config = dict(
    n_layer=10,
    d_model=768,
    n_head=6,
    n_kv_head=6,
    head_dim=64,
    d_mlp=3072,
    vocab_size=8192,
    activation='squared_relu',
    norm='rmsnorm',
    norm_place='pre',
    norm_eps=1e-06,
    positions='rope',
    rope_base=180000.0,
    rope_fraction=0.5,
    qk_norm=True,
    attn_scale=0.176,
    bias='none',
    tie_embeddings=False,
    parallel_block=False,
    extras=['local attention windows', 'shifted keys', 'gated attention', 'normalized values', 'value embeddings', 'hashed n-gram embeddings', 'a smear gate', 'an embedding shortcut', 'learned residual scales', 'skips across layers', 'capped logits'],
    init='normal',
    init_std_qkv=0.014,
    init_std_o=0.0,
    init_std_up=0.014,
    init_std_down=0.0,
    optimizer='muon_variant',
    lr=0.0113,
    lr_mult_down=2.0,
    beta1=0.93,
    lr_head=0.00414,
    warmup_steps=54,
    schedule='wsd',
    decay_fraction=0.854,
    decay_shape='linear',
    final_lr_fraction=0.0,
    batch_tokens=[65536, 131072, 196608],
    seq_len=384,
    doc_mask=True,
    train_tokens=525300000,
    steps=4542,
    dataset='wikipedia_en',
)
Each number is 128 + 32 x the weight over the matrix's rms, rounded and kept within 0 to 255. Layers, rows and columns count from 0. Numbers have three digits each.

# layer 2 MLP up, 3072x768, rms 0.0924, rows 922-1113, columns 704-735
111112096074162146097100099165137174111085096107141115133147146114106174090105056134063125100111
143113121079184128114185115125109108217112110115104103146127093100135077140075158114134145153145
087152185117106210101086131092101109110145111151107146159110129149147145108087112176106081093097
126080150117175140133124132118075155143161110073161144169106171072052172153114120155142115113100
155095193188139128095100097116199121144111152105116136195077147062125119087093111204146158114101
132163069125082067191189149088151164111064185131163128122146134135071097130141101094086150151181
056139181169137136165217160143115083128082082123132164165153150155088174194142125145102107150203
134141127113142106084146146104099108087080100101129094113143091147109121148217193114077119130167
125086144120102149118096162147117122135082160080161108118121133164094153171176091151065139146077
095120107164115096137145137173100080127111152079139122084151072138119103095140141135114106158094
084156111112128154131086138114146059108079080117135155085123124130110116160166208098105163182101
142157125167127169116132123081131157129166149134123104101104140123131106113118187135097153107141
102108146183100143110125090123038101117125153130162108170134138092063122148073110125146085123154
116139128066166139144107116155129179198083162142153080116124095059134133149138135065126184183095
211155085172136115184129108111095173080159168121157104069129122074163103091096140145116127097071
146121160104121126152127137145189079164124078131162118167132113136126145140136091178126136132113
139055174089123210114116130117145109116141127154144171094087042105176120115150149070111083078145
133145184198147089075149145132125127086100072115149118102090084173122131198069213058124079088064
160182155104133150090102181089135140165125134122146143092096155135093139120178091110152170121105
168057092122179114170116133057136121067107174119138088122084110094053151106072168120144108175082
140138150143139126109087136185117138119136130148154103119128080096156140103168125122108122144125
139138146116180167140105109128117113148139101163158040099159195146141136076165093147159106117098
174111116164121161114158131111113131146168110183110155158117138114197089067154080096172123136114
101160163093147149131126150143093130168135102072194151198093097133167096086063140112092150141119
086107155136150106092148104116150150183167123134131104169131127140108190057126140105156179148145
134091109090214119122132140157048131114122112131125160088110090134145124121185087183151147118123
174119118110119136144136145136112141135168103117192138158110110140171039093137203150098127122145
135203113116140148112109164084127155088113105132148148206093121164180136158080108123106148076141
056100148171102066105168079134150155124111169101162108112101098158142120140125107125144112146134
155152149150129083146155107136080057198080113172107135099175132110061131137165137175125123105152
163094097128151141133144076089136139081086112128097130142073137077122119130119135088124209110106
117088200125141199100129094123117128160176162171162177132095128146089118110170117150147089080165
146090106116136135176146132117125089139071106117119143118103106100147065199145142143128147134124
082134205134123124113132195110128087118062171145125139112178149101037059227133158162145121090192
154145153121089157063116118172167109156175111140119088110123086136146077192118114143128138103115
092091175133061108090051177150148112139132125181121143088096114142156093105136141108145116123098
155143113146140130118132097141107124120139118089104140091108159115144151146019107194113133118167
129120161164119136093135154156109122104170152135082170061121107164092131164200153119186181103035
133092158053097095156122138171129185179091102121079197086124096155119118119067134131157122113128
089131102164126191140142130102200109152083191083122167151153134148150096156104132111129147134159
100132094114122080097125188121158153149130161138145146151117136132139090109144138131134150124170
140139164147127150161102110141112130117131128165116075137152093142133184048071078180110045124087
084147106144149149162113081133093126127087132169148069107096146132100119096136184152120172132129
106154163144145157146131092128112116177102116122092093151078105160181092126193120137106153136115
117191095126131084127133132143173127143084104124173107131056122167121134138179179126110132091085
109178158185161156171132096193096174102187154088130106195155052136181137136144082099126128156085
189106100166108116129133103105191112140204117131169100128126118136128194129158141121168106157104
169108139134164106124105143145167202118129176126160189110141166105161156100118153099129181150104
100207159134114084145129161142142138150149109132080152143149192142112110110140101110174073156181
126136049113130108147139145083068149128159152096116156161103173156142114159132117158100182112144
176088170140126092144176115122137129177108131191179145115179193121182093144149105139195133105068
071058135137161163117118157109110119083167112126115155061161113117096176154114160078107150069137
155137101148131115115137071203116053072101138102115106134132108124112121075109125146116178108066
084144129140104138145055128163158160112131131075156080152075119143123125071102123097148134124067
122169116104099165161119166131126196113126160161069116078107120178123118106132081170105195152127
123163127128068133112173157144157074145098134094141179109140121152065136087127151125173114134161
075110141111160052174115083119138135165143135092126133127112162075151171116111167126131139127096
104145152084091159111119119115089146192111091150147157107134123070214044131172163122179077102161
125085058098114120119153130086118048133112119143105131157126129135163188073187103134161090143121
178071122114088145138150113165098123110143147148089115193138097194087147048168122178181113132103
167095141103099117080143145122152136141123170122137123149187150184040144100120105138091167105130
117165112137136116073141047103172108154135112149162106185157142186067110163186141132110074145161
162090108048168166145090158154084162150130163116082105129140098169151071109155135173154088162077
161182102113104176079145126139142056129161143114098109131152172130155117092131157060145088140115
115108097090142131115101139088080106101206091114082131084094091118120158177146125148130107095126
148132096132155154116122172114132153105168153084107190142102119157106144099188162119123087134101
113176104107099107164124114091153157102074128109103095174173136133072145085081143136160145147106
113109113176161105148098097174115130123088128161157118136106077135148045138142165036176206085147
173099175134205123051109058121098105106089097150117155146109122119102133148106170127107171130054
116130129161129196114127147160102137089098118174169112150107127173078203145139101169138092142174
165093110157102125149139129141118149132154120163182177161191084181122116122176113091150167156087
138132091102144125157115144144113095120100156139127195109122132092100132138115101164107139097117
118172152166123151121112172156108155093173159073131079110075083140133090095131109148139149115126
162190109119171191087096107092074114124066101153103171098122126149163144096125129129112160138098
141154111085111173123120171149069147112145157095109131123140142181123120158101091090135135162148
142153109111097075189108116101124131166110112092149142149154115148062113100125148171073119105090
159098133145112140095184120091174171136127138137148151081104127124118089156101129120158041130065
065130132159105145143085153107117128070118112145112142139141113131123101100084105156112162139100
151056140121134131105143095124126121131115079195119137116080093082146162127169142150074118139097
120113190126160117170118150145143118158134127141177173141153167157145141088098108155126146114123
137069149149135145086158144127161170116136115168057112093085117140112187190116103123105125118114
106074144111023168130108063124183131137111075148146162145088161152146126141121135148063082185113
114157155162132129114169181118195150111170100083155164099136194182159082159157157104105069166076
133102116149098114138133160170167087135141135165170161138137086147165123073143119035090166150114
086169131148145155133111180155091113153113072099109146139128151165116098121165154114134130133104
075150151134119117102148126128064155058129144126122093165170187169131116075085129102129135098139
149166148095089151062086126109074087157124061148073140147138104154148100116132115138134115161113
117142162089078131159164099179122103144102136169083124127144135151089140163192143046144171109096
131144157082139135117115114144119112132179061135154116132163107090151120105115140097138115177145
123136103173166163174174089137095062102135129099124114116162082079136164105127149110123150088144
095123130127156124112129186092151122141123174080179149114129106150094118131156124118098139153067
163175085099163096131076124134117111192071143128157120147086170105142118168142178106144155172087
133135114109093077131136129135100061144183145122112087185139118139128133134172178121091145144125
134070150131174105077167094076066158117120153089140139114141138127156172142136120068110087155113
132111162131155189070125114154146103152150129175164085116074058137164036222166146101105139173055
189134107069150145078129144104104151153089154105119104143124081147086121103118121143182173115177
111111124142099121111130125084126168107164166192142118118149112121147123142132122105083132115097
093189127169119210103112116191136090216126114094126106142175170129125119102115125118158117095145
134051171154085087114126110175115134156150024120101060108155133094085128134089117095079146055132
155141157102167125143140167153132088103078115107074183170095120124097189136153122173111145103147
199130119125149132147160110192089108133094117115143116156139060121064128137152166166102132130087
093175175184086171158113104178088092089137186099131137144072084144125083116101172157076145125153
144124120121120129147128116093128120149114110195148166135133096070126147104153084137108097104109
124128111092163098124154087094114165104148077173107099055149197110128153101135127119136108141105
120097129105153077121106050151074144069172104180105147088127102126164025111112152157180163142156
151081133133126126117143138113082079104130120132136127180146143150119091081154147106136096126067
164137170130145120126165103174050112086128091106146161184117105095128103119114102170139123124078
140160100112172141145111152206095130081110163130117129058140170105138105114167124181127094124142
162122149113103201112140115185149116152108065154128078149108144150165117113144116130142165187132
126169103147017158135110092126107126144167112161146126152124128098074153116168104078129176090157
126127125099105112097115125122125137128174097128103203135148146153147133101145107128119145145081
104088100106081110105145105136091120112083075193138160118130128085060090144164113124079104168145
147088152133102073083132144118144143124184133117130174117053075137174128131097204106172154129126
113103096101201116154123117126116105152113114168092149201088168145186144131152115110123035137211
199174179073069120165212087116085152155060097154186156139134160167172072091152101141103165094093
142160118130147136136108147091177106134150107138158139120092055158113119095166119153140114111099
151116137110056144190125136131119127125128062102112120128113134132139101135131157119148106122118
136186127174142136108110123141121171118056085107182098134066108167130148103120108096105129087134
149190109113069136110075156177151097150153199125154107158054089130130152082112132110155104104112
068154140146153162064196115165074166070106143146123096115059141175141119128112184136173139130168
081135136094135147130093093132157184134138144155140149106157106165165108097069140126159118202174
102125152118128071153095136119096080126111142181172125191119099185067136111132150113114124137178
096147124115144099127126157101114141176088078121087069177144181134180106148116115096151093102116
114137147147058179092124143160156088079128089134132154058125165102155136129126106127173117091133
157204097095214137090153100060121153157142135130167186088079102144114178103170115090122119161165
183111171070163155110152123135164108141117134068130126163158182127085115077165090106148107109131
137122153119109098121159132149104078071132167164133150083049103097148133109088148139120130121098
110118171146194131146122118152118110164139129127126109120098109107110118118134100119099140126142
113175139078181139111161141145122096114071114176071189152121153147204147131132125128194103129092
055193094103119094156168115100181117104131107065146119158111062126088157107106099160171158186139
106140148149145111125101123135117119207135094117170115148199116132098084133110165082112138167154
098155143149114104087129147084172107115163120135093072117164130048098152084110173113186109167111
136132160150100163120139145071095124112134102092157103148050111168137137155142138148122152071108
154140047171101165160090103086171140113091170133075151064139145176108130065079106162092121078117
083135098092081146147121105126116159067208153144040058173061112107152202156095143138166186144121
125117194168079066169116136086142102148132093127143118082150175094077147093156144091060162115157
122139106139099074141146135141099150146131068095196122134054164115103125062175115177154109104103
195131228115132170114097068124120177144143092145128152078139112187060119176128113131224107144155
121139131184162106160040106081108132142050112129081127195139100123102143166103130094143185166128
135138092087083139153169145122123133040120101138111124156107126118148176177079110195148163142138
082190119091120147088099135116142145151174159128088085118114147197070108100143160121112121158114
130108127141155115059101143165151149144169089126143187095117172096193161111115088169155109124178
137136108085143117158142097145127114087132086159126158083090179138108182114141161109113146171082
087155134111155145121127145158148150147131080120098142063107089109139163130082087141141125056130
119163113132128135168112198083060100136072136197140134072154099166145124130087096024111172157071
136187093115054160150142139151111126115117137119157176088110088080198132092107178149113145106105
084173171143110160120154156121133135118134116100128112160086154124127134086166168071086102128123
095089081120182167180099130171130106187103114062157066136149134114145136183127172085142153145133
142193094119128152124146123098121134094081153176173153177136125140133099158169144146141128147111
122087125125099174115058132103078109102113136101145189151095141089123107161142126147166212137083
123151063099104108096134108149115132104117126090158166104044094116085156076197123113086170120122
128144077151128077163087116116106126134102145142138168055108107118068153149162139075109105151070
153142133118127107106093141157173146107151117171074088146162082135143116157125059135122162162097
129141218169178149138120084159121094139137127118110173073152074113062139145150133132180113149109
204075113109157124121108172151135128166158125107132093125165132120167161081142120159138120132102
130089131131153081180113147182124110168159152129156135108071139189140106116114153097128156146097
105102158097111163161126152126092113148120133067148137187119125100138133172130135122148180084117
139130068140162154132127166120154042176135121098137135129140088056112119111168126195134115151119
156122123112152139149157085127158096102131093115173155174168105089111059114184145144129194112094
146138105124125114163101097109094157172168151151099134130138131186138103092193111093162134144146
112073084174115240183149126126127145149139085060070112128194182076123086153123083177092134168079
092176106125105096112139127146140124116134096137091179113103137107121132150130112123152203180142
105117111129163183075116172175143111185162118137074154099087100166094129078095136114160117131114
076103165142152115156134092127127159184133150137103162117105085134096085113139155109141137136119
111125173103116073140123115095154097071114124100131110164106131156128087107126142072146056118104
127146102165122079163144109140158116138134127134166064159104146169159153155164139137133137105150
165116165100143136114109073168085143215076107181183086102136164082171115104135086098088165122091
104120119136193141125177144138131169126125056173125105117148097100115086111137129103153127174104
109077108123127182075108145155108104116116153171072106099131137190127118064073102148067091097143
198064116165196153099119128145153084105111101050131146128143086122111109079127126069120135070140
124123150112118081101059111155118146119119119104097069111115104142161080128134122141149082112063
160063102167130142126149146116114138179080156065077099150131139117127121110132127121169131156164
155094163083164107139131162169101088098168130105109120133103096142111141106160083104152188170132
136081171054190152118109091143117114196158073163148063111103170161123168164125108129110162094040
096096097120111074177154169094064119134182114081143143130157092122142071072070180163165192086084
096144163180120108135086128110117121050173171147136136118115114152112119138171119098142133140092
179085060205099111095088123115098154139201145059109124122191075122113184144148128107140075163065
089097139080159147173167130116150179144152118148133114150093154114107098058144109137141113017104
110081130148130116116122088056140090111115076144171057113167111104101129080147150153091113099093
121178120093137158136114126199157117046120082151119119100140120168204115122132078146129095121102
108119169156103101120079141123129115107142147113099163198057166095129139170172083142230102104081
136098161116086078169147120122178132126135160097105121138142129133172076093105130132196119139166
099091126131141139170148151107135149121110160109072167110111083091113149125116143117098124122138
130145184114118163118149078105128171150150134132124134143131092157154111179067137144145169174133
135096114159110124084096208106145129133167077141140087133112124091111147155085136115151110048068
088140106128136105134133112131086095068123132186105083137090118159157124081139171165136204155134
107137139026119097111171140170134178143120125104116180117148156116113115166156156095093122130156
136105100135109084090106143140127162093192116129145105095200106127167113164072113126182158108129
165115188150179082136124106132172095178178192099140099128181122104156100192133094150149134113129
131194121081142185148175092154107120111172139177062138104130123115132099113094129082190163158138
117095138129062075108120164087121110099117173151140154142087172108033161122131134105088092067093
139154149153119108142130098124185135140117154100145174143122108104123110129125114152185170105108